config.toml
num_hidden_layers = 8
hidden_size = 224
num_attention_heads = 7
num_key_value_heads = 7
head_dim = 32
intermediate_size = 768
vocab_size = 2048
hidden_act = "reglu"
norm = "rmsnorm"
norm_place = "pre"
norm_eps = 1e-05
positions = "rope"
rope_theta = 10000.0
rope_fraction = 1.0
qk_norm = true
attn_scale = 0.221
bias = "none"
tie_word_embeddings = true
parallel_block = false
init = "trunc"
init_std_qkv = 0.0839
init_std_o = 0.021
init_std_up = 0.0839
init_std_down = 0.0113
optimizer = "cautious_adamw"
learning_rate = 0.00166
beta1 = 0.95
beta2 = 0.98
weight_decay = 0.27
lr_head = 0.00834
max_grad_norm = 0.5
warmup_steps = 257
schedule = "wsd"
decay_fraction = 0.627
decay_shape = "linear"
final_lr_fraction = 0.05
batch_tokens = 32768
max_seq_len = 256
doc_mask = true
z_loss = 0.0001
train_tokens = 149300000
max_steps = 4557
dataset = "wikipedia_en"
Each number is 128 + 32 x the weight over its row's rms, rounded and kept within 0 to 255. Layers, rows and columns count from 0. Numbers have three digits each. The size before them is the row's rms in percent of the matrix's.

# gate: layer 2 MLP gate, 768x224, rms 0.063, rows 290-329, columns 112-223
# up: layer 2 MLP up, 768x224, rms 0.0615, rows 290-329, columns 112-223
# down: layer 2 MLP down (transposed), 768x224, rms 0.0519, rows 290-329, columns 112-223
gate290 101:131118135172149062121105104133183238187105130096122148152092145099104104122146187137068112122136136150155113133116055144144136112085079097132079103101109113163103167130075114111140193120129144086100113126093082095136163090155140102144110094111200105181165121159126127203080160152180108129123166145180098127104112107142130150127121152065
up290 102:162117103116161089117141119140172108065076124097118116114155111127093153142119140042100104152120128081119153176116102141120133067096148109130123171103064115178131179114071082148119128088068179124130091133098115104137140096111150103134124099112164131124150106127102107174144148130157106150148222125123084141183078094144167165113101055129
down290 103:080169143168082113102157075131101142116100105109150117107156157061129167127134160142149050040145122199109131042159101135142107182088096112186134127107143121162162116134138156148125176166054129114123158094163140162138160127161142153128086133141136077170147087142095147139060095156119203148112160227148112091129139112160110143159100137104
gate291 105:144190056121150081135060166105171135096169155090073142117106154199102124108099092103130132130151105118094137152125140056119149132114173176126124141117188090101124117227100101065200100107120115135107126153119164134145109135128100168081101112159117107137091094159142081116102204155139170175155122111111089118105101133124130096135125109158
up291 108:063138151143107102111126121083086115159102154155102114102109115128150102084146118181182191073029159094145100147106218115138163168091132161095109114121114104096130174171125103176138157120174127116171097130103105116113058100121133125142077171178129120126139103111172077135149137150123159155158068110150147199162108192082092135118141107088
down291 107:035113147128095144114103051115090111147196110097116134150148173159105092091133107094205124117113157123172158069143114146102085118147191103104133068130186116119113175071177137103090137101105154126156149111115097156117149102118150138148131155130176089109156139103171087143122133184133113074140082153101106191065130136097089204161084150172
gate292 103:116135104138100055134045107126138143124166072144135101174183078174160153128095152114096075102119101115155154111140137185110136081136081118126139226120102110167089092146138151131154125167119092101148121172113131097118178112216144129140168091108083131143126137142133169186118182189105134136157177097165128083121124110188111174144142080125
up292 102:138149123110119107180117136161096138108140165137148148171134086141127154110159078079188075068122141140134149148158208141096121130119127121192103079187121148077114069132129119107086157191176076166103120105116104147148139118119072111104153156116200126139147164148144111147136133080116142147151126111136142087125071099091180183111132175097
down292 106:090119100109106130145140141119139128169115096160181075098150082155099067084108117099131064158099145149167085121085142068081117114166169090074072128168078158198129141120145151134157062119116152125124153148117087066123163123089174082143131154199152144144098096083093068157165119076175134154137162142135107132101130153098110103171127075180
gate293 098:132120102132144137134103101130140114114124077145131117118123177130140128105158193151133139101109069133089108169085143159100127111150111113148175181134167108120133155165173081111117084135133158144173103080141081139137160089092057160162128116131132157102141221088203168153124154093112127130098091177152167139081102119139060150104121125118
up293 096:150138103154081040154137148090154146171142111141081108113104106151126175177092186100086103111144093097094083094119083111111146134175129175109127100050137164121179154076194080100138131139169132212129086145115095144139181122136112085126125143139167124131175175140027150170148105118142159176128125112109117118175127105123087088133147150095
down293 094:132135179123121102132158194108143106077129107080131103142096153111075185097119065151164141140130081166111154167132132092110182103153153123121129074143117151152093114102111127155128111086197161095064103146161140125142171166156149068047093163100142125159169098130169123101115138150124136135126151116159183130145123140180143142152138182093
gate294 096:077110132040122140183133158152140146097135154131112170113123166118110067090186141152118144135147148102112169110117130057068130132082094153140110115149171114098158100159142098123129151136118100127097139108130153146186084072134138171153173130131168127130071169158182175125154117117117148085178113066109121154123159147112104078136165130123
up294 093:156158127160126140046071119144102104136121094120137105139163107163119073131122105139085081147186124150105078112090115187131135135202148123095171142107104121195119093124134128149098107118110149110163141142091151127082146147110131102117164179131086116122132089165079163148059188143143118140116106178166116089125142124115122176102119063091
down294 093:170112130196154081156162175145134141098148095130089126135159120098104121111098107154147135095101120156101162162136151105119131149118175071144059070106094155096152167109067114110193112169130097111135152091071117114110106122127155119139145123086158153081128093130076141147128144088133125153117120102090119159134136069170097152051122116122
gate295 099:206125071115099105091090183164179165129098153106087164134115079129084194130087143121145171120156181165118126098123145145125081110089059105143092105101124098142080119136128153115103130140161091125138140164070091087068130183136129131148145092138161136180140199127068166172090106103121115110082142092116156107125155120088165136165154146111
up295 098:127156131134192126107158150159095148102175105169135107133074185094071103150086156153134083152178155094148143155125177131122123091171146154101152116200138159131093131113150111110107164085104182125092131120207133238107059118134135119165121196132098160075069130114185105146140129124150093144215161113161096130074133134171107137105148145122
down295 095:171101149132126104113105144149195115150114148126117108157126099121099142069161124093099142177133106132121132142203064117105090113076081158121126103093077112152110155170126136171100170172140068151099160147021139133121094153188102156147149110153133137170169149089160125097131157114094085089116139150171163161177099079072116166126145125115
gate296 100:139105103105133163151108109125147114155180103193122136140134131124100163132115078133130151092115149206115110148124155075063093046118072146070122137153120114168138097164166135097113075096136097105146109135134137125128096172147114083159143201117118162127179128121091185161089171105142152122108104116100171052081191153112138133180171120125
up296 103:117077191161144124094144110085138063128106162177174155119173123210148145156156094151137205140127136142086181120110163092175117131135154112188109133145140112053124151142150138110106129124083088200098173111159167150111103093131169104150112117147130173149092137141160143130096116072105145098164129166105147138074133120095100146114137135150
down296 101:109123152142078097108213155112102169095117045075149176152129118056125092117126066127111125063088116080170117051065107157154170115116107100154137095141144162118149096134110149111121122170103129171136103134105111103132168083146104122092133092098148077154150134160112085139178087095104144173117156082089149130071089051124143124129149140102
gate297 104:082100149114140140151170154153161106133109107179154126109084099096201141162134139135114140109121097134119109168182083154114102040133137140126151174186115109113091152141141102200111156154140128141136093147089104068103173079109154102142068124072158196141086073130094171090093118114053118126112131116172154096105112070181096160136193100090
up297 103:089144131141114185140143184083141166123117147199091154168139129145110083068159066093143153118095166096049192074192092134148101125087156137140099132091137114084106129095086148124113076128143162169111098097102138114155084150160143165086134180134107138097125156145124126126078120140087087071113119178117177184155141153126138103062123097109
down297 105:113159106140158180124073130170102120185162119152123145160096115184126186149158141160076131097135121115170111178110134122143052083111184093137108085167126135120145147069183113185142170136145129074131117106123108103137117143172108119109087061073142158046152105090085177146078142151177153191116191073149087145152146072117149159126108178108
gate298 101:124097071073117122164152114111103167121104117100157174233101139157073200206166139140202124117149132145150135125108043183204097081085080120126128127137125178132171122129141106091137177084141115127115084200073177071112134109152169087091114116137123149169100135097098115160132169112157103128129137114126064117117130126148105098177120145143
up298 105:042130097098115174191106105106137091129155180101156151163143156093109123102125069158120110106115156099166142166135078191194115175106130122165122111109125165129194081172184088107071111097091122155098124197182143131142162093101128125153097121136132134162156078115078146072161120108102125124148176102124146093064196084120143117075073137150
down298 103:088069157131119114132207115058134086126159149084081090103126154157102132143167136071114118146089191131129108092119140098151167137092107157126113066117138149185101071087129184148136087097120162118156149119164077096135135113162068072128134115143087094136146114088185137113133097107139175157084097170084076156092100148148124088097080096089
gate299 098:128165135184131104147169102137183168111136066099109113157131066139121154071117116132118122118086106114143156173173144159111174105129131092155123131204200077138132133153110149076196136162134079109111155139130119051123152168116147133122129104134141125112170130156134154116144159147067089155152146101113134093100093171151117154194101103109
up299 093:128085108134142112108147096117096105171173119155127147092090151129190100161108103126107143134169192125147141142096132125080114109168143150148146082075138166212131182132128136130153110119117199137080123094114094132161125068176147146109121096167128140154079161121098105095130121060160106111066117109119175097128041176129111100104173179097
down299 096:148159107103129107134082164104146091097132153132121154095122096124070133104160130114074092101055106144089167071128142124113090139075146106135124128108117098071125086120141082134133158133137132165219101151132090163116143156070086141141131098117136145105149137114094123176080082134141167097096174110161118133106120162161123158124083153152
gate300 105:125126141090165137114138086133116063117135164125152112123133113127122098114144085111152128153127070113082183123200162133136113154053064128144101091097176100101138128162116095101133126094172117068102016157109148127083113172140147178138112129144124160160133138104124129084153095184101147114127082096180103106163129113155126185107131098147
up300 104:119144145095123138082180162135165096157121180079096176075156129135121104135121121113142182168145094095102103101096133091133123140152111130181134124102142114104133254173081123128105130071132178115153108084102174073180137132139156152139157101163137125144169127168105097096099125101117064144099160100173158125183116003098122087108148120151
down300 105:150128208130082219121129096123096112122111110082193112197144172152093156129119141066111085157132156159120140139173158107121162167125189093155145099094146170112149134173129149084177172175126080145088115116111157147165103085139142138136098149119108146106141109104162175142135176174168199169188078179151148126162177135156210092200161121130
gate301 106:107135079093160148152164137077108096103120197147116164064101129150102119117134093116205125084133169095124085132126153178175142118112074169126121118107124043097081150132143111147139165126073201106128129183156081106137096178155089132124136115147136115126156117068134128167116109182092109143094115180140117164167177139101120134122142103120
up301 103:132118156130209130101119127119121110100139102129109156152096094088159163157112109178143123123157085124139121133154163116146118152103139112120073101126124069125133137120147120066138092088110159102132112184169133080087163106174080068236145104139087138085118176080090133150179101110141127096124042167137139096097132204169145120084158147128
down301 101:066100164102100099152162110131080137180159105123124146175107167185081092144090111036142107150121102094094173095084134112164159171123129123089162115074167067124109136116132141115156165119107139162132145147145169169137108125095155148077126117045176105162098135126099127153079161132140148140089147189110188168132135207096116113166152110114
gate302 103:159186115069176091190102118132104136139131116135070165103106156133162167109132128133085092109088174125125091159155225139113120181149137155183167093120173084151144118145153085104211114100093104125126141127126089128132139082102146070123109105150181118180147108091099089175122112155105162124091090116145116114121114150170163090139154209127
up302 101:104197121131154185186142113111101135184094140164099139112175089135070119149191166068112119130123145133146132172069116163135118173133077111109101104142096120074127057146107086093169110094096132168146138110105085144114185131150093102178070148172146066096155122110158146097169105123126133139117159090082059138082131173130167120101103085128
down302 096:132123137122145151095124158160101110124092135153164136164083116095161168134107138145107092149186085086130138078127150113092188149164153135146167147091132179113125175102140159161112093174145157140125110078114161152091064067123086114099118094139163138107155181118109100163083142125110148145104138141069143117148134117111146164149148127139
gate303 100:082082096109128138103126165178119058082100149115107085167162076160183210105102218116171150064144071095071194163132074103187170121134066128131129145118099066108184152120080127151166190129104133157125098133114170138124159156084112075103112124091145129167146132103133115171098118146125150166126081132088153093109090157085102163155183174130
up303 100:148170158141115148118147110132096108091169182070119115120089114176148114105085096106110104137096157094136177122109151194188135094147083104157127110150143156177089125160119139199121109143127158164165153092123129097117084117102052128144115141158087161171140102122102134169139136118137121087111146157086136124091169126119102186130105120124
down303 101:139089115138102200154131159149134140145103099161130105151137080116152079134147058093070143124154117092149109160118179129140094111188082087105191116104135077119062127110125134176130131126146132140174160110107163186125133087116111065121183124092084059161091127114132124164122106133147143078108118144125098125131083083109131069111169125093
gate304 099:121087121148221109158036141095162156151132124159098092177140205137145161130148151112130128163153097168077149108127186155162159149094118156124096103149150133144112113161125125170139158117138110126142148108136128122098096063114102115172128148137172129138131130143115138182156144155059111175115103172129146141138119144157079141091174172063
up304 097:061175103148120150109143148131151133099099199138071157155097139148133035064083140137122176141123149140146161152122153166156114136119140105090122087210135160122113119125091161173149101168069104107121218128147147039135118151154175136157112097192044118145116144166171139133142153122151130144083134144104111124115176143083117105148135102119
down304 101:120153141117139142129151103115146132154098158084154155095163113171156173121099125136097140091095145137122113147174122129127144161172130108142096070135072149106108122132177159160153204165207138103203144145107077129089165095122132083113122138111088104158106051165063185135149113146108159110179103086136107075119142054142170102063110150120
gate305 102:124106140136145110146143098165109109145092150155101127127134194170154152109165126175147115132171147187074095142157095164117129139124129130167122176193179108111139164162170157134083187150092116149133144116101211160167137070093201108127084118066124105106117112179107077131091115135161153089157166142059129097167127133123120142166188098109
up305 100:081136121119133105119155148071136174084142090171116135082158127074168163110090084216096124191129086127133125157095098116104114167131113134180114188149123114125155137125089156136096143134159112074125143119145121141094126145078111105143101105125100110167100148093104177072048178052159141132123151109161054090181160147159170050093163164132
down305 095:116140141109117090170098137144097112167171116068110186082146134123077082141103163112092149138092096130135106127172149119142150113104188140107121133136129129081074128092071255111124124103118175115051141091087153106087178096150089102111182124119134157147102132102098106109135112146141138146163054117099124113152065112067093146157111129112
gate306 105:139139110110126080129099110126090129122147095114090139086143118139053184139111082135173130127122126128168142151131131101055086103112125134138047128140119125145098155156140136103074155114191106103149073131084163141123114139172141121137117161105073151078143067160161125160073136113115119204087116147139121089143146123124158110162109103114
up306 109:070103152164070094140105070109111126081152056130097185142144125084149143061140151108100193121147101170124106060104141104142139116128130137122090074095110119111110136215082146160110070095142135134139135149138111098131135203137102134116124099112131104139173125088100138187142161149130137157038107136186089099087140144143119104106152127156
down306 107:110137144109107142117102135161156098140123196124139123160111146077137194133182127108121165098132149152087087101114147150127090097188201117152099111159160131097101092143092085103141103151115099169131131117138138098173115118140164077133123143106111115122136149176106137146111135132179168188185089111230078132141102101175121124086126145175
gate307 107:188168071149087130158101145112073076110099153142119138140174122100144154128158116116160097141118126090133111134148165125164179073109058139121089133148166106160158114151108052116111168098148200082152053120148130113117125105134117090161119160076135131103122042102141153116130149178165181135098177141185133147141142133178146084169130134072
up307 106:175083118169135149126091186123123136150168117169100173126113126083125126117155108157173163164073185151091128130115121082111106142112147164167167177131141151114157149132122100061097103134082130095111121137128190110194097151154095112159078161191141099067110118099192178091153113171130130105123121128164149130178111155083159121094096128141
down307 112:077142090097207094100167113096136132133126129105088192095119145167170169152097106153153139120086126142119152159175171148093115074098130092140085104110114145073093088144134188175108106144144156128144185119129060176109104077136142152149041130080167121135154113206136083063070107106107147195164172144091146114090140130147116129184162059124
gate308 104:120145074096074115127119168130144146162117129191118161151134164148078133064152129080133109168158142104150145170125161119150117105098116134106145212128130045164138141205101082112131124094119191152128176119115063125099174137116123071098052116145141081120139141151098099132095126164092126133134159084127082134135178139122125190136161135099
up308 104:133157123097150104169072114143118166212196137156152143136134113128152162137136161126215154127144141087200112155116127106113051137149106080146164132137100089133098156088127130017112213121170082117124100149099108155172174114142091065134178113134132105133092161164125149107147118166127181097144089123093177159112109092200110115108147126137
down308 107:095174083139120148102168096166181103139078101132171041128126080127178089139121157167158120158138126105153122082094134112118086186143140099109126146102114142127133111115150087126084124131103139165161105124128135119139125140111139182150077194210097117133108086104133135150124166108135092130149102137203142137120101147135090190110126111156
gate309 105:157155089103107092141106152140108126082218226209111168105170155162203114144141127141171156118108123155141134166132124190158092108133090149100095194127110142157112142131120062139133138155132197162076138105184198124077100087224068105090143134143141128127137142183066102126133144185129114077081133104127127102091123095124125130169151166162
up309 106:086184135150141151136176128118149137095107018151082111190127153137116113097137175126082174148087119152119148081102146104090129118130188119163157121112087138103172191109099187129130135145136132154159140126098069109159129124101146133147069187174119102087119093046145130140081154109109152118143181176119180117122111161160138149152123137068
down309 104:126040127164155141145136112128158132135093113139142194106121164068111195117092165127134110099072135061125156120135099131163162088122191151135112067147175110124142152114164123124137190088100145120101129109172077110129114116139161099126168101141054106128122187135164166199131129206151134114134138116131072106125130038158109130119147084129
gate310 105:135152085094143059117120138201145155180115160144092100076191131142162157093123105136099081126123104132091077091143120118087132136104126177110094132095079064171157187202144117051169094049148172086152109102106130131161155131127034131146131134172159114117092186135120108114136153169135113182161153080107091135105148139145115119135200114104
up310 103:152189152140118165136129179153151151116125168135155104139143118125142101164127158152077148148145112141171118123082134103074149158082093136139150149120105129160131079122180173167116168163099132098128106129144176204101141115102126099018154118164174124142101152189147146183125066204148112091114144084162133137085135101150113163097096129128
down310 104:126116109103195178130165120111167132133216090088151110120165127171107164145131156120124145169130125122120070164176143139084102057100126153070107125081086106149128136118062070159108136128136115127151151138119086112151192114175176144127117162176139209120123102080037161069108046108185101142120140179103102080197152221091140149108082103112
gate311 098:172140155105090073108152124122156141095157080116132130090151130104106095066134127120109157155090131111114102147182149147109175078115087143138135127119139108176090099187132118137116110068144142146173103131096141107169127126105124105175145143174093157125097160084095071158111129176103074139110129156148149129112161137115061114156179185146
up311 098:116095115200119147118103131122129143132138150134069105049126115157108106107109094138139203119124195094108138135119103097114154076071137124163106116144211140115176171132127125113105139110162147134128177127083152166141171161129136166166122116114095118092140164056159192131106116087127126163098131081148126171113129126154120137125143077126
down311 100:122119142116147132137116131130154134068085074170076098130142102165144182159124123221155088112095092098071058134137141137142103088142084176095184141185115139121134137138105157109144127114160072205171133096186111124154130144155154086127142109143127156173083119096172140131140118129137085138140151125120111122100096151157157118170089129091
gate312 093:104156119138142157136141089192158106094127124129184189148121149182100158101161106192125124101184138168075145155134187100144131152127162155169130152118144130065144111164131111110140129170145122129152131154063079130114166111122073101141183164123152125161134136060129127100158147225042127191171143124113177188164107099161176138150152099131
up312 095:147084103159083124119139113117172169111165176107135083049145135107219092125120220151122205117118136108127136119081084135130176149099096130083092136096098144165125083114076148126138082120102071160120064112132165148084114129160078141084141064122134136125105121123158132110081089137122112130132171153140089078092120109119096155128142161183
down312 095:157147158118164155127186161107137156150099118105185169180107111142131131079135124141147064193117163126078164167165084143162097173141143145161138204103166100097130111124165123121143135108118142097197146130147137198099141142145121126146125206092135114149166104146190148107130158174112113125157054105046130160171063100149117122117095121122
gate313 101:151113117129119117119063085148132121109104148100111106121108176146103102161188088065111158136116048114070090117116117172105140104157113110043098182131112087143127093170126068154162154101142128107154129180125179151139189170140150152178189129096162137140077084119112163162149156145137135123108190127188165158110144186106130156192159158149
up313 100:073187151103150192098138087150112110187141158104107153130067106116067138127132190116129045095083183144110136113132105109111101110196124177131124105155154081139136146121136124079109172100076137097111084096107095132170106136076071176137147107208066148171145157114159092104100154112085152123180146140106094122134096114140075108095137110156
down313 099:070173153164138115165123117179142095147110167119168162163159143144174159100071177145062073136112100106107151135154124115121159114099121133066169155099128217121092163128103126152160080173123127203138102118106115092138185107144099174153118132130154192107125114174175124142083169202155143167162144151144132132132152145137117112132203082120
gate314 107:152109108100119106144140150169181184153131106169110133149120090195139042132166129131067151082105145152110053138060150081069136138054095099083161153115089102134099104112120093089171171085136160116133127162081167119124120172093147149148159071172126120117134148110070161197112113161173145160092187178152146069091169078180092131116155145131
up314 107:093121124114151117104097175177165148148100139115094174124121102109115125120058117150151151094157138114156076149063146179111130166084159127076135124120073134122170113191142077096091101143113140169137128137202147126190099091178109136127077159176219090153081112201201119062109125153074056064115142061149121146124113131121153124069186189120
down314 108:119159148157147131144134133114131169118135128175151111153100175165113074154150135109142126114125067151122122115125141092132161131149138149119104152147121133170122194098171145159155050109131070072057198114069116084197144090116143147136203106117113124149083255135134161116105138161104136137107126129073116175129070124113109150125096145140
gate315 096:122156099087121138162123161205053153150148129121153131154104156207068138154097101114130146157156172175139219141127102178138131052109081148134137113176113083143130136113190105151111193120135126087095138165155115110193114126141162176137122126167145122150108118134183101082113121100157125069148147112111149102158174127127134142129147150127
up315 094:167119192129110118169114173092077103126139075144108122136110116144152106098182059108101177128105104111143136116130065163084164101092096108160147050206142093122131026092096164127182146172122118170121138134162164103140143140077092115081176140145156106135168156087072181120093094137079146096184181184137092171093135130142152145111086168095
down315 094:087055112139104130078179124127097124098104189117142205137161084096121161098124134128149131095137060107142126181058105110141129194168159110137134154127103161123196153070129132142119148107133139098113157175052103130150143061107099112149078103149157127171077101153091084103113106125134105140124145092136173153087092036142149100216169158146
gate316 097:161099123154144112091104158140087099101154134164148120095170057133118162079141107129136136065110115110132152145138188133192097111091035090082089175129127082141117151183101119084120121087090184103121090184079119132116090136133119103139128162187119127090169141106191117191120143188198102056085113144186117104118100198123137160148092121091
up316 102:138107181139130087082139095136158158149154147190105127143046106130117183114161088142155130162124103163077090122147115173085154179130061089113142114205168145084115166119140126129095138172105063083086170160137124149143133105116150124130154137125152114131111157096098090142148138087140139140094152156145152128112135092142095099138158071148
down316 101:155127091128084113120133077123167093137153107171187149141123154147109073103209193168123129166119181106105105105160134103112160150140101125170136121148159119153110161113126096098128096138168122165172095022098148180111120177112090177100096175145134136151147110129125061116109141147107187129143154128114128111183111100153074116090124107145
gate317 101:071134130075138078139116119171155090107174148134094167115139069120169076167108090122094208095137115158071178111102166126141149122097145139103089114069163109198115090098148145122066161067161143165113105133112058075122140074176142125128103167096136163123123171147147115199142172159172156063135126128162145142108137147133123154102124122126
up317 103:117113157154133129097090138137164121095109084125170112156163089080181116139145137178118114099124130215143037141124114135090090093134135090110151067138116126202134181118229112168130148148146107098097103107149104090128100121127125153166084142126133172169146120182116118156097061206150092144152158144080173128116108127115166104171132153154
down317 105:192092160166136108119159168116146111118108126112184128146172124141172129092138092121111107105135174111166143202152149148171109108084081095119136098155115136086106131082157131101116088192077081102161102048079106106167080139145104158108131153162122157085121092138121159194097117158079133130116101137104149086126159157092126159108083087108
gate318 101:121156080114147085160113128136057104197126154166074135097115112172040156083162093107140139122153167116091135138112143101136153056101122150067081087116103102139113139179153151149091152165162132138093119106122165089131103136127076161130070127175126137143126100162149092158128089129149142186126077103162146142138153106104135061113112126207
up318 096:175158110160140130102099101119080099116143094112154140118103112129103092118158165159108094139108107174149081129186173142152103142089159112072112132098153184101084133164095166168112077086119147190093125122135142056107117141121099157089168117077088117144124107161135179115147097175110092130142129086151165112140157078094078077141120096124
down318 100:106186100130084143072141134149124122172255154103082104109139156154138162098107154104130122117139084156137090090128112118108086094119140122109158079162166141147165095069073136176165101130123087112117153158103137120196086121144103130162132140145115107139145141086106123059096131084158156131121148189128133076150114147174115141104167117077
gate319 097:096116103074139144154131144068151157105125115164115163153095114126162165134111095100085158098123190163131156122138148175140124083108188094191116129162186141109127146099048137202168164109142088101128130134092111155153097176189093136208109118072159150138108065131104176170073084142121124150116078101194178143082136119182144155125093091092
up319 094:121117097090121129182173154152131128152168156134098091161173168096104122164107101166208140129156122161114205124109152165214103095160166105144121136138148174101081156145092100198132140128119168152125101150145145148123101126182151142079112133116134124169144148127115132111169147098056118079139170171118122156078156040112112157163149127123
down319 098:109135148116106105148189135140134102063133123074148161190105119116134169121111092139089138172164130172138113151134153075060131113135169116153100092084168162141088110140139088156049134085103097125103139110193146124155136106164140113138126133082142176120140116142170123135063130122176162122107063148172075148170155161137096154151124136075
gate320 096:095050132090214165185091123202166124173132120104135168135048125107154114137127132119114115119175117137108107124129153121126125093141099154081069125099181141126089118056178088130120134134115132104103162171135102154148147188122114163134095061140159182108129107153174101098077126114117136188104171101156188194106085100120120135121145143085
up320 093:129134167175094138109143133100181133089171134118101165105127142147120123132104168097166141198083179175159184109160115126149119100112128143154145127137149077174106125122168131121146124119113143151114133095150121136031172123173075075139134101115128114101108111136166115201152146151075149121119183163114150126073138094195116106161130147088
down320 097:145144112106180105142098095123162149126157127136138098166134136129154140166191125131154136120088099113119093114114097177087082112138118155130116137153077136166157070098125106181148116047105133123122127129109085127078116114129111114098153139086120095207143130161109075172171118093103138089210116070145119065121135108162159146126121132130
gate321 095:157075145086126134146143106132143099095130139088174114108131169118163082093107119116187137141118116094164114128115164096100118132076138141131117172111082131054107128188198135098123109155191148113082101170101149099124138113176173130108139081115101087098115108091112056105097149193131078171093146122086133108156100125082170143149147125121
up321 098:169104150108182108142132124142097129141124215093149198166143161105105146102167179120160129154135180142100149139148150142141085157081174083121111194101114128087163101088154161100124146115160166140055099144202139170114158143191115094097156188074128134164174143162139147092149097154131070100120109105138126071220123169135132098090118102166
down321 094:098154118200161068130132163131126092143113155132166117125075080167147083094108110120085125127120152075158173123130124136093124148097166156063133120189092152118179132143141116181165111169132095132169130198095084064115112082149134148110182100159081171108135103114157094105058143140089146124099144184132087105121060121100141163117140113116
gate322 097:150132144102178120074130161127062139124038086128113133131127137182115186106129125126145136132090093154154130115173141097070104136098099125141181157137121068090144145152147110089161166081179172124089051140100085136145192142127138135151120118068183184096146141151142084120085182164153148168097082158098108158116139160099081122139125118145
up322 098:131140173133148134075136133123085105124101101114122106200139193123173128168090093093111099161090115110154163114131106146158090081128178116147132119160127158149149136108103159113085121161124140162141163147120069100127106133088189134116162127087164143142143051074095170137065142170168117144092155122108102100145102078147141184132052205142
down322 097:083081144161128066113140123126092105163140143174099135162165152054074113112137133091081110097184134117164091138104148127158009115128127109120138162145156096095102090113166113142132140123121175067098105155121096163129127105147120194106163066166099126135185104119102123141123150080129110111112132183114224122155159170097135175052138065110
gate323 103:139191093080159192147149173192139087155136124193088144076150119092117073114087140075162127121108153159108098164130175181199125073115136124157079081133115029067107183114070114144154110124103117133170173177113095129102106117149136102080128151147129171139088134120127114137148188178152109124158071087147171100100133106104162098169153126160
up323 101:180152081144111044116168072091087103126128123135054151106075084175069104130122120167067130109133102116160108135135163101123124130096158132127127108137124118088089134127117094137123083206091116137077148115085149111082123197089159133143167088129143119139167154125122171164138135154095145154122099097102140097103154172148098138182152068127
down323 106:087120105105101123174105179197181125106147151126156152135165133148134127137125158116157109093127095121163177059203136146211114161119125134140115112136158171124178145072121123112114055084110128187111108129191122138146137089099072121094093068163056158145111083135142124123151102128099162153140175162107139113121076163147087114134153107117
gate324 099:147096104134120143096156139137108151113131122104152177160090141118049194149096103154125159156116186137173182174069107162126073143119118157099129165130157059083124119125178079061149130158101156131136160187132165196125115116125118127083128204137198139166144158133162178140098116136120154093129150080098142154181133156112173152089109149158
up324 100:151117141126155138138109088135153073081144142109090085135119064082174117119143148155197166148057078137135128163049158163092114151130085154099126146166147084150096149113092155090144163100089130125145093117162147092112148170165162136117146070140151121151187107107111166108142178156140149062123140153096094096154135120157138106137088114141
down324 101:138208101105137122113191150127115158113170152160130091136157097164147155123156115139139146162170127167178121172088150138116103094090166158180133096212089146083101091160181124199118060086131107107128159139161045149080086111178145094124097125135133141136145103129133103115142123127138117138109103158118145139124138129113139121140158138091
gate325 106:120183155120135147091092084167212132148148172127127150086121110147166156125115153125110138080082091098067141137131124097147097154112140135119085171160165109164159144139097107118170136140179173134108068141049092134137131210148121125157118100129154156157117200185117094118144159158142097155099121117120187123151117118113131147121204089058
up325 108:146114147105163132073137154105133130100145118149162083085106113062133135074147109105082146092107113105130121148192138092131177166102132159125157140169116119150108127136186106072158182136146104205083109152104105150069138168083104012126135168134132139128096138125131159165073133164175087114183141129178147108106121077108147153120138093117
down325 107:132152132171159148162143142140117162092121123117113075156093133087143110114132142129143105085135100094151060083144064143124126084135162100169148082159111134124138167128178087106052103172091165084157148048091116120073120158133153167122105135158143197127125109113151169184087144074161078116116118147080119149124181160080134103140128164150
gate326 096:135068124088135123135085084113098131116130113207139096130220098133181144163126092123133178095127142120119119117014175091128154060120166148050092111167123134132168175192123129175108122099128132174142123156116113121105078159177154154110109098101082090167080126137114120181107140099146089126154158067202148139096183098127107124183133147124
up326 096:126188138084135151120193189134119147114157088195098181104143103107144084102152107184063158088178101105193161147136169185114150098150114078126114175116131174126133201100087092122159182124132143162102172091135146187158099155108110089080125149144095072072148131127100151115117074109142125130145135125112155182113122070137108145156102147148
down326 095:079153173120126186122142089187140160060090117114084138138092110161145137089143187095110128121085147145077134080198136093142099124099114138120106053161204164120091108148114131158124099118121146113147158104152083123130126123097093168171141131123086172068150149147128176061128111130109129136151090144117114174152115184147116101108226102114
gate327 098:089157145098108116134158099155150124131108079067063155116175098150106163102118135074117103164108131101164070114108170082148159140090141149129078123179100141113137154097165087193125113180150102109083111154117116047128113168160102160110161137138131114098136183173126113155129149116153129129088126097111162109140135146115144182189131147124
up327 101:093164106128180117160167108133160145124107185127137142130136111100171140168105158139121148149158112143133029151175113170153120149089107107087089097111152106132147125168145096168120152084150122147094124179135089137154161160140137122128130089121116180100049122189094128106133099094086127190162183104094151171099118166175150101150183146137
down327 102:093075108167095162146095143116211082079134132118154100100136118074182158134141157144159198126191089148118153135097125153100146153074148129137171143137093120096109117109141158167124070167171115086149132129153137085115171166142116087076075108198134142087143101109128122115172070071118079086076088062143114107120127161078151109159138127082
gate328 096:159143127095139113171125112151102133089106150136152105112157129140139127113194201092123088094187066121116070185109055145143131067120122170076062125115128140097090165141117105182056138067172126174138164070118069099083111146144093120090117107083092125145078078082122120137137162161143120117184115163149146160087100093135077116203166134080
up328 093:170117118138094136136082113150117101105130133102137153135197157083153102155085145153142141163149080074099101143134077131130157127151134140110159150119145073075126149138173095138141155192178132132121112159099137158072115110190063145107133107115110056131091143117179151124152149115103100086190146058121073099066147108075118081098138116092
down328 098:109140073136102167159109133154107158151122117129120086129117069136122135136162134138123078119097086152079094112125132130145114140120109104209090097110102092134099123127125216225173141130093175133128170142083195131176101138162122175112162108123135160149072162091115120061116105067149177130112117137109117149130205134151128133139125136115
gate329 099:191122131097173135169082169161151126093124118093147181142105086105112122158199157186126136121086073189120133088125111118114142094139124136137091126179111110150096124102165109163162148133158145137077132135108139102136129122057179134144157104152063121075101126144126106149134182138159108110139118123091188132113120071147128168160080079175
up329 099:129107111104097094064169165122109130083121136117122124139136153124166125099192140157127168079093167155155071139083168168138041044111121141147152119136130144185139140176146106142175133072147099070125087141170168195117141066130081111130106118136159158085077174129174113089105171146142121118087093129135116128126159087101113184132075129162
down329 101:066162098088184162114111062127145110106168114117042140115126121115107097160097124133184099070112099082088181112146086128106106153160140176111133146072099175163102124169194115141086117178163119128144098064138110121126091150133148117106122132120126123139154126141128156149045097127161158154140107086167085105035089104122156123183143104143